Each number is 128 + 32 x the weight over the matrix's rms, rounded and kept within 0 to 255. Layers, rows and columns count from 0. Numbers have three digits each.

# k: layer 2 attention key, 320x320, rms 0.0277, rows 94-127, columns 240-319
# q: layer 2 attention query, 320x320, rms 0.0279, rows 95-127, columns 240-319
# v: layer 2 attention value, 320x320, rms 0.0278, rows 64-111, columns 240-319
# o: layer 2 attention output (transposed), 320x320, rms 0.0344, rows 64-111, columns 240-319
k94:138129108133122110070135137110114143100115141107119117118144157087153083086128110157121142079154075123116139169125128184103078143092107163079070095127098136152066105141130097124158088179137125158156111111122139116105117177094138111124117139
q95:132122079112117062078130127128101146126146100109124198121170125148090151139145141164134110147116159132157122110100111074107120091115107112108130156154120137096162167098154140147117118084117127175078134120146154119132142121120134141128142143
k95:119154123133137178135116097138107155118127119160111129129137113114119135120096080122137140132127129115177141103095113114118107117102108121158117098112116160187122094088135123131127127132116094114122147119123133118119120096126115127090138149
q96:135182097127111066052115174075107105114145161150068120094110193155112126146137210146145169158148084137114109133076128172127156124106108103123147144181112102094123172254128108155115180108117108167123082153111137161136113122141059114123129107
k96:078091109140128088135140100146112106129108071123106115142153135070106094130086091137130153108115100132180114118139092148084156104108139117083098157144146107145163140105123114128129119139154135148087162161170119136118146115142152119148151171
q97:076150124140121127121138110071102109131093078146102114188167123136129122162104135137111152130110170124137127125053077149129129117109107117125087126135101141172171135131110100131143133119109112149083136108148130144158124136152106165153132146
k97:177116138138153202115157100115098093150139127111126131073137153106150133100132111151155138084122136130125115100166109130139141146111083135105124126153099142124134147100132124141119136143161145091109134152142122136114174078141112163173095158
q98:135115160164144175119144132156170230132126060142103131142116095110152119085115068093137171119097084121134191130188169124163123139131120156139120083030078181172126137051094130092105148145160148062137177059126135108145122185094181152128128154
k98:160111156150123166120110113127160117103157160118122175124069109138146159139095157149073094161149110163106120129150148149098106123134111113121100121132150130183129141172117098117152125142123133119149109121124088100097149118091140204144132102
q99:111173132140132146158064152093142106148115222152114146136144173134157086123128185120155113075137164102110165127067144143088151090203166112124146123131178119152099105208106135190180125104152123212152082125148146095125099085122101076174111133
k99:128170102131149110090154128107148096122130103109076099106130156145090134179108163128141117093165171099156102104107091116103117115159198099168173151135120182089135112154186143150134105122149175124130109148104117141140097114135076108121129128
q100:088129090090108105085135083112164101133126117119104107131134074107104117112135102162099107142142089138114170134113113118146147106068143085112147125152118153104126119095121125162109110138092074154101157131132116183111063093159146157175177156
k100:101171047105089147153185119119161126152122146099117140144093139194151093135160117135097110085105096129149128134102129098139164134117107126122138141128112139140105153102169086144111111218113153109106088147183149154110152120127124138145125153
q101:171193156119126125090148167113115140138157166141131167128098132120130130193067167147116099138154110110054136157122157146111119140135086115076081103162150121088109142239150078159159124112159041158154066104142109130109118077118190089122122077
k101:098156149132096107155154070141082143153129162134180145108121135095147137096102147143131169123105175140106117124090108154120121142114156121129162131111108120115118119147085137099147153077140154150128121140159139133161096144175120164141164121
q102:131118137131153165167120076207193108092123053102154118121145121149154122123155058132125129125143156122140133081160116103107048120172163149179121099081175143201198117000156174097111114132097195076120170078077127027140208137059149122161119152
k102:160138163096181142121106155156134208130133160153120126132126142165118131130143123107155102128159123126160149153109182138137154171150069174138118068125168124142150127155157154124154084162165166146158128106071120130137159103129142124164138136
q103:134101154154106123076113167149141116086163195125146103141145192124201118143093161133145104063196079077143135112115154220103103128178082130129132102162137088141137131255129084147131113146154168138252101121051092132111159098111132059178081076
k103:139146149108155150097115168095102071129122141159099103108110138117104060123122132138136149104146073145131120142094105134091168147125116143092118141145157143073101142183162113128129125080114147158105130146114171089146084096154097102098097122
q104:111157063100126100103055127114179101133131160100113088118139109161114097148121143148119107112156157049154104089112163082155123157177084115138157142102113130108132169143133130113143128123149125161124102136139124136132086080166122081114138097
k104:101133122115103130167157150132084132154181127112149131104138135143102149096126120132158129126118134118131166124093111129099135112164138095146136127104173143125118088134150166128116119124103118150121109143125143140113119129166139136112155147
q105:110167154121133064109089160136112151110092108140148179150106117136154155128117102163129133171132073117133124084146149130117074117132107106121118132111096136089089159148163160116156121110157130130119093123101097130158090151138149165080131162
k105:114164145099153094116115133139110167169179120100096156133128133095119163128089166161118075145163127174116156091154156153099118122127157139121105117125120148121174133108094115158121104147129130123169149149165114115089154184124120131092152103
q106:090135131142097096144110121134034119155110080109134121139136069097057133121151115123108186179072157099149064094145081099182120099124135026096130168092115129089073147142123154173086219105120132147001108145153147142141100119150160125048209162
k106:119089170097129151153089167161155095123151103141123131170146120125098132101104121198110154126113178165128148146142107080108131108136173153130100143087147118109150120085131113123149149139145177114126064104134135078092123155140133183129139148
q107:167102156147150156105118109180129194111097139137143092159090115138130123082140160088083134168181117122110193153152186107095096060097116110131085085119108113134091167055179131069126125122156108075161134145115103118108186181108143158134124061
k107:149072128083128081083146127133175105131155156133097175146158121093097141130104167154132115115143078102135144137177164154137127180146087146095120114133116098118132146164127130144163103126105132143141128138153123121151114151138162147151112144
q108:161119132125114145115193108074135051132124189143177097082155127163176161114143136160157118077205139111136104143100138148094144161181107112120152128123159125113175107170103135159110147151147154151200107082127136114116143095090140104126080126
k108:132165113120132124149122164101077121121114114134137106099123146114104066163176119178177142129158144095109128177118072166155153126154089147130139150161148084112129139126106127114113123144105117174120126109089135128104110092128124132116146136
q109:075118134151140108126098122162092137142165065103120120137189162157091111092136098141182159176098131109167106073100141114083094156094178079135096147127142146127110123044182168124063087107163123136054151175122145124149155127109103109141131169
k109:147086139126114147135077116123131104110143144097170119116139146104125138122115156140140160141175108158089161149155117153093146086118107123116102139115123144132171117072131144128114143124065142092140141110130154130170138147168148117116064105
q110:164162076118153129059145157146175057117142182145150146131163131172159084112077144150136079077200077089140134140121172138072124124161083144139069118152159112133142131140135147122131083139122111129183096107130099144074152159158172124130069080
k110:106119102078141090129128115099133120161132149107103113122152170112104120123155141128124115072145053143114142138069086148086121088118138068065164131120093145162116113143132111159112188126137124167151130145156127143115144107189086122106177166
q111:137157150118121084059130099065116100156112100141134159078153152148121109153104176159115095147123087105148132134097146122142169143088099072047105135199096122101146102255114056136104176121145100131165162161159122125140095101130133089109164139
k111:117139152101145124087115127109086095111107108149078134122156138135140143147112101112122178143130099176142118150167124163121143117100147149158089143143063108117160126113122104082133145122124111147059082139100158140119157111129129158149095159
q112:138115111178113170142126145125092108128132168123113158116166109091152107120124095180181136096169161122152094138117117156112102150086168144097094145131117163121155132139122126120095125163125122136127194109147161121153142097109142133082072125
k112:133065125120185149133092156103098163109150106164174127109186159121137133095145129120142106088084112134133076131096103131134100137101105121132103107175138074152098076140116131134130119181098156138188139139110167161120106121129144133158132113
q113:135117114117098159166079135157134136152114095079110120170119139115156168102124051122126107133079108149164171127145137110112115132140187136145126079067133135177124127000138210096107084168171152070132154139102119090115103177159138135145114111
k113:097169136133163122098124163122162094156116164134139126144166132146174115140122125091132100130130116110121159114062147157110131115181157132084119128100132128138125151176176108131142152132149137134151082103105158118125138108107131126111120126
q114:128156141120159158105150162129166124117189134135114149133132130138160138105137096109139138111167151143106139101095120173134129175128128116163143143124159140168119126118142112078132141143174168129185154113108143110123151111135114134117056134
k114:165074129091154107152086064159093132084093129148135137101162112129103131144086136129146092068107130160191138121151112131103122147108147111099112116104128149191146113159137117147161134131101098125101120102140148159150129102168141131100138112
q115:168041124145108108088185137117132161107119173168113150080129118114132121100105155131098102120162037095083162144142147125156131136160107174086083112135106096143117103164135116173153149099145100124178101164123078124075147148167098147156186087
k115:114117115059095089167129160161163140116083149127158102118124073114118130154139117161186155121153081110152096137140130110118120147161100086118128130127109126084132143169093108137114200087160132104123096132123117129132128137074141121135145122
q116:146124174111107077115126130104132123135116184209130077067146159106086144119118185117145163150147099078073112191111168137123148134140104161078095107160063083093047136247131115150133143078146102107168104171100099169061124123126142144111095068
k116:089132128120111126153153180105161146136108148112136203167157125127110132152150171115154148151101118169152130128101099117186135130096151137128141126137132100152119146156138107163136136129102144147109121160148132160132122132115146102134137156
q117:129129092124144164122147118113171125135127128094077114141144104131153147156133126114110178127102102151125129111152091136153133172070088122113148109187138106155150128148076084147150128170134117114123152166099110165123152112145136138079133142
k117:139115166132125136147151151096079148150095091137140127090093124088133129148102143123118124110126137166130143122098129122143158148098143139160145145102122140120134129127143104147143102111099129100116119141162082132111141069145089145159164136
q118:123125129132093106141098147096153113141109169165080133103165088081130123106111152061121102133127163124098122045132138146174053126122141140166144150099154111125134096185157162137101140121139144153097109155118131163109131127193076092153075139
k118:105103142126160122147143145146150126063176146113098133146120105112102079158129127127077096131114121066102142139106095106113129128165129174122187071165136114106110095149137171153119139118092124113154146146158102137128124131158176132122150110
q119:111159116127116134088122163108146126105119113120126178134122115104158135147119106141121145136094112160107163076132146115145096107119124116115135103145145161125126125089115105172127104114119086134157151146119077143117153142088095161156132085
k119:148179105120138139144163136120118168154119135126129102124134124115147161145090135120095129136109147143139124103137106132144072118114131161106143095095124106148141124142126131108116108107146101124105110146146132123139127043154157146117152178
q120:073128126195106129082139093130120111134117138113125101085104136116119071170137163115137105108168158160149109084117143171106104162141132157149166126189145094111149116171094155109116163124123110174155169154150135144106127132095132059200111086
k120:119162113120149099110132100106134102106099109156128132142125129113159167123158145115110118097136133126131122145169113108135137118121091106120147129115098129125080082136154146159120073138126141150119088134090123166154104103108083119144136135
q121:115117121165143116124134163086123110176143138131107131127144101121150127148144154140076142093127099141141162110141156123125142115138131115119133116139118132140166126153105124146112086141117079122121153104113109101126152094176110119136126112
k121:124137142123101151147128092140151138123139119176128135139121139146142118156075123156113113152091168143110114115120120112098119088094121126089116125129127160129089168147146123133139137148149134147100148122110130146059132130110135133134095133
q122:139108124154145122169072101128090175143181106149160107095084080095126140169163123148129156159095131172151127163102141150167107175100140132077079165093107175093069157157154148118128139102170070123127144147106138116125119112098160122118087127
k122:148110179124144156128123129167101124091137146153149101194148153118129111113141162112164152172108116100111115125091162124101135148148119135137102118100167114147134150138115108122111155135117168114100144129067163091141166126158145144112122125
q123:121169101099115174110162112112111123157145135134117136100110150101151122184153139131120125140146194131129137100111138117112123130171168085105196159147173156116173091164050099148131106147128124164113182102141151138151147116166095066155159144
k123:129132130170152118129144127122114112134102122139094119117157153206158129128102093113096088126125161152118099125073084126153139125125088079122091142127129161135110119127142155116141125167139106105113094140177098116128134097113130148117193157
q124:128134065161122175112120116100136081135092187132094131134147064126124105185125131078125170134121123151114111134143091156156204138161149122097142132143102092128145081204139117154141117102200152151095062159079127088154143123134185107133134120
k124:129109128180127142135158124105104089093103113098134130112176070105142120140106123144100123140110139153139142140135129120121135128140144056123123093148164143096155149132104159144076167111109126110120149086139136157103157083144117109178187169
q125:104181107099109143112135101085142052154132185114130182076156150145122104210150171144107159092158099157123133154074095157099168135167134139106144166243148149108116100255102143161153128134133150196089132103144136170067099095143138097146133116
k125:093096095136139088123151120093130053141114119149104107102096107146118092135119074130078115115124097137142119155103100112143164123115122102136133154132139146125075085125157107147118097183113130125087122109138105106169110109154108116125153133
q126:176133175193134199154123124121147120136146123136106116155099146110196119097134156111137150143125115110145167134136173145119082125160143115159079087071154130140160155127126137070109084147167124065173160091083135160116117143101172112133139112
k126:123118125125094146117105139113117102089132124144147154131155073133138176130120189168136135146151144146135126136133155164116144139128132206115130149152113102121176126165112118132085145137134141127124156131099135081117116107109112120137060133
q127:145172129117090107156133120106143088145145152153137147084086145138122103171158095128080104113155144113096160068076162176122104099108074158161112136199157103128134116146145124107103118161142117130147127146169118102135126105106119085159081145
k127:123169126111148119137161121151076117099133135166086093152070095163129159153111105118136112144106156129100146106121123099112136153147151102156151122159131127149211134141068139134100114119078104167131101152136128141118126142085143074112161134
v64:215113190152085080106095117111057153160159139111056151116092098113109142089111094206190180100107180125194046133115129079140170076075155179045199169096118119084120000121107157151066080152076091118108153114183128222186091102039218119157057128
o64:073135007155178115124151103128139160081128131087213171199237200124145116255213181103108069078195014097137178189137130100105113042253019102206104065113120160124133122110101180097194218099207099139164023206113021115126149192135054172069218145
v65:062125150094193132170155193131101160148152099119143003169124082160000153162157133099172122157144192096115211125122180119132184141160002130101103129115136187079103113101116122128160150133110094132144151172152175151146149127124083136185048105
o65:165059115160064143087136090188100172126145144108129255077103180097178087040205060143071138128116040061111047186109038247172079158070124150133220160215175055143211175187115048147065138172133219161137077115177126094034150138088150125177158107
v66:142102244185146167255155107077103207168115086160108088137162071072192116232165083067167163113149187071067095100187159056181084057164215113082185163079102123122090172135153060170153086151174132085085130163113068122172144125091078119053148118
o66:180227091032098104036092100254129120113156205102146098136069135104081000095153159255080123189100079151170207147110148147100122093150035166166023084144117109163233098219057221082094195093108174203199117184061197022088216125148134067171167137
v67:115142117101173210116111210070147097158145158161075183172130088165065165198135124101125144128045150094163154111147079206098165093169138153114169068129195060140141152133186060222126107059111076149099184114117170222047129210114166109081113197
o67:164074175109134152217189083150105160110117138089127103061158115064158106122082101125120092116162143115050071242081148117118144193066097181073097103104147170104099114053153160074178199240105177170087131126118107071151208077160154065154120039
v68:231093207016115178125103179088128118167149104219118135194136071121160115143198107129160087177119048133077169183134139140147086152126159167176134148067091158194169161108175026224136161086075137077130175161137142103090168108119114168190178101
o68:077059071164146196076152065146177104123166128088141109109084113167112115108087160109134109142168164062178123097122115105102182118090060045037133115172108187059132095151108159014128050186153073148152129139109157191089059123116121034144067111
v69:050169171095239138168167125172108147196156116166133201046089086089204174235134184123186185080238145140138075116134120147152120150120087000115165078043068094085069095080096129109092113121190191123087244177164068094092157128197088157130132088
o69:179139058178108190138107181136158170091156173130046087206153152169159086052090154055117140179079107038185175126053067144069141126218148236169144094178154209162231157175105128129121163094134053141205104122048208077146133118079225082112095170
v70:102091026110049233212171074102148187090096127144147189147167141140065083126131055234059101120139082124192057077117094137177072067114169056179171155141230151142119098083202082130176209049184114154154071088114110102124076118125165152086070115
o70:206226188166208067038057206071036101202076164166102057091087084135204138192230167072112111103087255196119100099100177140070152104174140145123090165155106082116070133237140218181098049176148138098022254202096192014153177148093066162197189109
v71:099056078163131129149208203164092141163133169136086166100209133103130115064182203000187166106134109079086127092113123122127028191157203107145122087108134103063144115117166172153075116170024120134073054161146111110155104189180029089120083059
o71:149148160069182116078079140020193142103107115103168124201190071119130048177107069255060158188172076121133143157087116242084187051220083031073168117110220099058136190166179104129168152102108103114140203065075120121210149109083183147194190219
v72:160161022101091123105124091129080129049124059177153155149129085120139071136182111156091112080173145037067185087132156086085167137163217121173146137167137136113115095113150167133171120185078090107146166110126084138092159020034173123091127152
o72:082174163108147032140076205136080150175155105105138130118169102113150195140070247062220121226140076179232097074232167206169117100105108087074083149060104122131174202122092160139100091035178083091111069177047171126096111205146060096109094101
v73:113097153123161187168128105163121148118124162074162168110115110182086115237099159020150000076088129177167186138123129102120103120125041139092173075089127081216000117140108166102182067100153201080096189155115119170129050052123132217030097090
o73:197091050152127090112150110070074057150132156159101104129159174034154159172134004220174164147093053108170152128083079119087144132144209152155010149224071246160217074079056071163129141204171123194133059040073133068055201148212150084174154191
v74:144213159165196068082191056185109190033150132148122103093109122141125175175161158124043108067122131162112154168089104171051087177052133156163152159079074125069029143215044141118112095179125047104097150102149119116103148103193197255180125155
o74:144082082125012176136082240089115098125137143113125126117161166131059131103124161123186157163145205115183205093094138110158138064118130114107110151254211099171208124098124087255087112045097197098163200172144128091121094162077147065138087058
v75:109128110115104154175136083147168140205168085075201145182126127109165011033109097094128089190075137187134004103168137133146118255127152165135118063197043146182099066139137066064165115176159139112144170046069075141170132182206068113160173003
o75:204095097119240123131108164126134065098085146250000086073133129172123231121080162123126125046166104142094242124082099119086146031028008094092093158060012120093115186237107188160123069098124112025110116240232134109086105080159085189072060178
v76:101151111115176079137137128104059112102132165175094120136121123028148146098100204194183130213118118035095111047090142107184098112134233150138156121125113132166162129124121173111081141171148081136166085097086078136202115114137169182148084127
o76:111121131153142189146167099139161123096165098152132185101064059196165153179104025018101081133176148167147219205153080115095133136132113093053037139072141158095147127086098153138125155112107168055143145188153198121084124115141083077083150135
v77:099190160121067092204111177082100160163071145121106112072000146068167118159079170090122073110175109012120147155169036208200095118160123255188102166113086048198116201062176040199182088162113116154156062113158120000135053255130158130088163087
o77:091096032120215228005156086126223027119212187100052090217203028238081074151167000084078153099123039222113135203088111106109182180124175035159150100102183255045099103190170162089072125123110166088039129200021139189091196054255104102150194077
v78:166058174106187117144058013143117109146141148069071206095140177128176113127072160085188104131205136227116057128135154177128147090125015165073169178190096205184119242135174099106081095042146255099113136151162093092179063144071099118053104169
o78:153192125128044214194173231169209117127166157114178048181108059137057171057124077207148219095018192070127166022153126131146090137156204196104097140105160044045120119127157145145130149218137007133200080148118114139122119091210170169146087136
v79:096114074189107088081161122065126066098099142190094138153189131068142146095033082037130133143083119192112144173172098139000109203184170109122091205141127091101143106158126219144166136139156253140102191176182035193074154207179048200139135102
o79:203161128058131137146129116110192140120208108117088145118099123204091045221103081222133052052096124061229098204086233050236100204085054093056184000197112186125087093183143070005121124110115072112145152012038082101213069114138212104149135175
v80:155148201003151095127071147054119114142054106151097146073135194152135139138095106107218094187129116189063072203102159041080145028203178195128213216140125162157159157156120061128091105126221180060163156225180037114108122209147139045096071217
o80:044101183132114221114146121177146164128207204147179057189132078086084096103166095227024155131055070062141148134159159196217024255148044147132094126112140071109126090119105155090233218191101040120130124097089168130069128059186102165154174079
v81:170111227101158090144101174045143154143178155147107085103188163163088228095136185240119121105155235135127186082115175073093170170172144135138243135139129133155161212168106115170127191210167108055096180215090051193143161119151098203195118209
o81:142133080121097123150172090225058168097105216147190187089101165058168009197208041000187117115108079132088044255062154134208121126066078179091112105082084089147201068154070139077174142148058151174172144091133192164097079094120103051117130090
v82:130018074216174088120167160139134134099136178105154060140113159138172122077200123129131127141110144124103162225067172087090121174084164127155152093162133167019087138132176152079127156189124145066117034092057078096195129205151184127133183026
o82:146197200146134171069049093158120034121061070200112194172090105046118177205069171175105178099157127208236117099196074118118106070118131110076150084048106139200201073189097124210127161071150116182083185072120171076099125069069096157162102119
v83:162043180145156121181009120175028067114077054086073153126160078123105119086134058072238167173255159098159088181098092059147194095120075144131133109132073099119118169155072112134084110102121109111177106142120108014146128187228103094126155159
o83:093166097090116151126255034166255198177230147113124105194075159062095114225155158186045085064021026087116176076147100149147076116079219126131119163106189196085131088089255060200202174124122167150077180093123072159102116059110174169096033147
v84:165162170188185072149067066064128084146205173148198181163096168068130150115053158111196053155106070154119058000168116100084078031069167140136154199146106064185219077150097088105148198147126138086096172106149107248056166096066165074076116145
o84:083051179029066148108176062190150118099137050080087036144176026117126071227171093167052198089155180120114151242134194110159155156193123141099197145078096154066066199118142216186062089127075130108094169159114100110216139138090103117116132146
v85:134084132088096152122143140140114124124117099103255093218157150175172086134124064106050065179057085088116072061121085140105201131039158129033103128113064157086246058143167085043196163095148206155177148160172115117136151137143239000125188011
o85:119119207187152091154162071106057090172216099135105078069139184054110201126111193163131186104152132070131235169214136198173069197199053255154117078150114012170077194179074176147072068159162104065035173092100069156102142082028112252149083225
v86:075172090121162118158155108175083078055039218084176053189093142186111107097088200132158087177186142189119102123128157013074184132064129167042065164169082179052150045099044255181210060217088122138182127196114087024084105165043154068167112102
o86:155016159187057109089204201172090142242184019176029255181171116073137150205124011150167157110148113095187039151163142179138137140150123139145131111060129076242139228081188047133037194000208090128068115079109103208081203094177131159074116153
v87:119107116053034107146171084094162122129107095119098000052165161109095131130164141100167111089079127100079167154039185156111093206130080176158064180102174132187110099114201068099230162046153145041059016163138115128190156137100228014086171098
o87:029153183189137119046064191055107070149160180169088239166108123101214129147117066143105153157109082203113106197095090208212129059044180188077137128138069108128120128189018159128052154249069097148184162078101154140023045096094031194144092099
v88:145133116138086151129073096136204149128083156139141154078141137205158135134157130083159142047077149058164151134175200080059190101143034077153140205151151085011167083144068182151180111198180156210116144093142066117172150125102030200107124116
o88:106179084131204116045118164066087026132109060129122101159144159051076143103090068079115078156211096146133085114162077178187066203137236153127108113159156162201043118087220122110095138140078097131155088126104099135088089211235172005170107179
v89:183064142177116119131174172100110108188144182032054177146122126128075176126111192000183085065053173073153089112128220123158068110135144118077191147058151129192052137096119123102117128144127093104135145095147100128120116126154132098070046126
o89:072131050063099194076088123163138093135176124110190096209252147085144148163117063255125153186212113184173128127116000154076115127177102117158072138188129118134157001087133146254146181144143080248189102146108141059124107173093167167181210131
v90:139076157151180172155135158171085133154234064139203134077137091149172131059083146038016137055063180117104162173049118121128163119163065141118177053117163126117076161130207077013088103149055215157102155072111154197198104155158164159112110092
o90:053134143111085172091144116050141094040075200146099106107172154048061101051213097185172181176135059147223159104181102141075143142125041117117071143140100099071124170138112139238221255098189122089104024084155125106072163080009167226157180132
v91:091107109135196093078230094116069112123104148174098035194110166171107133162009147227152135197113103115091095069208081070114099057092164181228085058040076064145139099099170173107145131092042069138140081188211024030045082140191123169150076074
o91:216114136191055129126025129182189123060111113070144255034164080092185147112204031056070107093151093124229120140154255156111115089117137133095237134166168174115093059183041060159131136075207220050088151033000210127160217155082140139091183153
v92:114152104186138107163135078131151107210125210137077111075071106099177142078152130119103139118138192228139081147110192089119141181110074157154236078214151135142061081156128223177154133179130161139138036113132047157182129157204060077117223164
o92:100160138095129140058029199135144081151169076175177074216162173114140153095059144122110137200158046109089142177114000084163135082225179114161114109098073247118178065203140069000161189110137211162032200092098142102143118111115112190081085166
v93:117095138139066194166118168182047152045139156143104097103070155156075143150141081116146131129194176167137123163156100169150140117086203105135083138147171134170118126173118179024130124114134124172148083151086167227069122110168040081102126180
o93:086142105076109053085090079042185165225073192047129134165205126072250078134108173110041092075032055093050171063110188155190080158105125118074150058155115099129070180123116110204209053179078137070096203091127059172118176176060176215137146155
v94:094092244150121137105182118131124176070057142074066106154144125213111123134177202118100133108105203096138155167132037139116148133146152193044182120124155148195105116148106062088100143079066110029073075139138097185148161126188204128192136152
o94:129126071121039148087122143204106121186058147117190101166073204079185150171114018140150037080205042121134055175115176082091123132158013171181132076098098121076091115120117223178102140215178072240119235077159143149124095169051107231075159062
v95:142090137157218134166086163049093182143169214096056098165088152158148140145154082171151069133139152083111068138182183174151117089166148146061175199147114136069198062125058135158166118120152137113125139084190129188187141149184166032092104091
o95:108122116123094099105121151203159123127107115161122159116168102105058059147160115141075165145128078133078188235124098018136117082146018154187122029168072072138158162124151140097122095078083110166115129222049144103135135117087129190152164077
v96:144185014135149183168150126086213125097080141108079147158088139088134147073163168170121088125099138173064148147061098198059129186122170120098211136167127105135152172086158024220139159073110114061091081127110084137077161187030042128095096158
o96:119156120046071134103123161184113164146106133136154214060068053196129127151046109126044119101103201122077052119180161093196102115154000129110112088142117240092065023133032208045125103139159131193091142126151157088204139107098233099171130050
v97:119095115044114103114083141165065157125120091194184095087104076095123072118142177166184182105110071097085062137137155097113101183237119086201154187110092139086058068094101168097229091152089118135150164124083120025121079174138208075126152082
o97:168230156169218102103193073072153138145159118121043089149113158132098140125096058058147080142054227174171161137117124167040073042098209135048143051126103016149213159131158127109075162110113084098082158096131171118113147072143096165139029099
v98:153079105064210105143121091153092201117105086131116131094141171131169147097152001157173165162043082077162114105108214075071216100009228105044091110097115000127162160160096176178027135058050151141125117000145146055128172196101161136099193086
o98:026202169234068206094122178122075127136154146093186114166096132153107133075113227142125104196108124160098191095197049179158097074175090230180178198233064255105129116136084162156152136077160152045168057152142105185175085075145172041163132077
v99:108210158142161125076081112119114154146167136111211145130140118142163144213194000103118153066169155078123175092222084129170160137196105103109080216140081113062182150145131111182160183137101135147130124173015105176208130094125137158096201108
o99:221131077166076134137179144190089115115126094119083045178096101146120086060048251107139135180128105116094112146115171049130152173092203107101096135140182089110123135196195039109004096204090126191197121125126168130053114161167133046134086138
v100:012178091091094122063134099191164098113150182116156127036175121186137160151142125167141128046067127125143091039128048121108138160191152080139173078090156102218170130081123110131097161001074169099067060114026163249092123117172133194153133116
o100:255092136157124217134161100014032117080053108085142141224106068081219065129075129140089171143139207226096118170086146179134077126119161052135117154228103174073147106109059155119058143246222040092165111114153130114211189138129117092119093230
v101:112100055163096102121000137076207160105148098187102065142124133192219204070107128236162136149142118131104133120105132191092187075048160084072180144153185184213116129216142075063119106126130177071129148149075115069148097124098115033186094187
o101:210163112089137169250212095118062056119113125148224129060168053200107056147184118088173129097121163085117053162216172065144077224134103152130164127127088088157117092107115133157159137157097101202128095075236131186093191059124129179014094126
v102:027162145115097104153211139167161144108240147104114116120117143232064153128137155190212064144130090058195102137084097190141124041094053183159146101107128115230151135079120090176181164054131083130146098173099149135095204149110107110172146211
o102:084052106135108115097136093167088142148105100061066112197106080105150100155190027018096144153149065180064113109171132104105098167188209162064176131170101162084067192169180129095028107216187195136175180131107119157149142075108182096095172125
v103:128115220064126071197130178123117156103009119093188094096112078081157162084175131209136176172231093089112152213066066124213126066146159082149097166156071197216162160130129133159157130132118166123158148136102012086048082183083103019065145163
o103:031194099109149128167202065174153164162195123158143060164085127137065136143148150032101053132021152146123078059182094143075144182113117124150138101068178109136144091129140115052112167135079064188106141093120193190163177085104151160113108086
v104:151124091155097139049113078066155161113097151100123218225127077142162136080064143124149187066108040096147190164188085147121114160118192119187081078110183060190215066118070244149164165086156158173128137214119102089125169119163140002198186163
o104:093083098177188087167137172145168097115124199170199089156166160160095117138169068216117116139211197098090041150131177123138137100226089143073250174099094095059081176140218096024132109227134061112149065123113161211100000120083113144080160150
v105:124145096088117176123069148224206204118131087101158153065134113056079116097181134031021170099131183097139113120122067078116114105056191135134124156128136101223241163138207183087082144086179135162128140099109161201123150080160104208111106179
o105:068108053169188175119151134040073126147189209169056087199179132194188144133170103146141118174107124213084126158177085126154138143184162109151093129133148121065095202193134123105094065226159113056152069171141166069113114222108187101166158209
v106:081161202116152116171116110071160205165138091145078115116229151119154058106130109079097191148079161124042103122174122075141229200071108147134091235051058151104117102126166159160086086143169063161225085116100081178241173078067115063255121152
o106:178158048091078030092107197113109177120009129143204114085072110167079157123094140138140111160200112125182157160134209173144085129092037127178133076135100011178158114115167084009083181136013106151019092136145183182074135178087160143030109173
v107:109113104130125110103153159139133116107190092145143048150151127003201189152172099083069142168036085236164115209177039123031191161125134157138124172098059112037205093126119113100091166218068186138133146080141127138105176209178077078184131039
o107:132152095124127209162130206095109066162111081129062215173191180206091136101005228142150109094220200065119089059140121116149073121097074135161190089090156162175127251160104119200098094051139104106084141168188130179192095131081231175139080135
v108:101126070205042159124089142145174165072161156173168100164118182118130099026160089041184164175127086138132151081051054121158176128077154075123141042077113097107141202131037100087141181091040203203096170072168079120097097183115106031187108077
o108:099073153151227186058235173091070188213126140164100185158154102143216132237135196198078170100126128136169115117190133112162093175240085145059227101147130146144184139148160153215153074168151221105182055103124188113178243029064221205093182135
v109:199112164115006127206153219160191190118120163143207118123119164022099082069071153119126139156101121083131172205129050079184112146041225107167064202081080212211162168144097237057100063210211145161060217184126158051111095064120095138150115056
o109:101141132110237166060094065093060099141141125121100167135156144223153176244141079047136112083050105176152135089106182128138147210163100138119243064118192078211088134094178078214195182091028128179176079156142175062158136114170157105056121172
v110:113025103173108151164191062159114094158148067237063150086176168133177172161094205174133212154142112095186120141137173113184161093091107137177078147122108093102188110115255173106077154125111160171118085187055140178121114141082119187159075141
o110:195192137116166100141046108072237121087064150057157159201121102091123147158080116058125108107113093160133130141128100205117101104199114203093200098048188195107114197156042151082102140227120105078122103096090075145085173124187144092095196184
v111:103154139147087101144125172131129171066155099166091123126212123102188112084073223194151057144134140112110155124122111199145157068108135187166091072059116133120168172143169172125125126152245135110180075226168089061198235073169134218255201110
o111:203121077068178134166172080110196156071066114194225160081000078255142127149254046052087125131145109103105146096118155087164146190171137039140135178133106143176133115086063103064097078145000168175112188048128148200181115127012153080081137208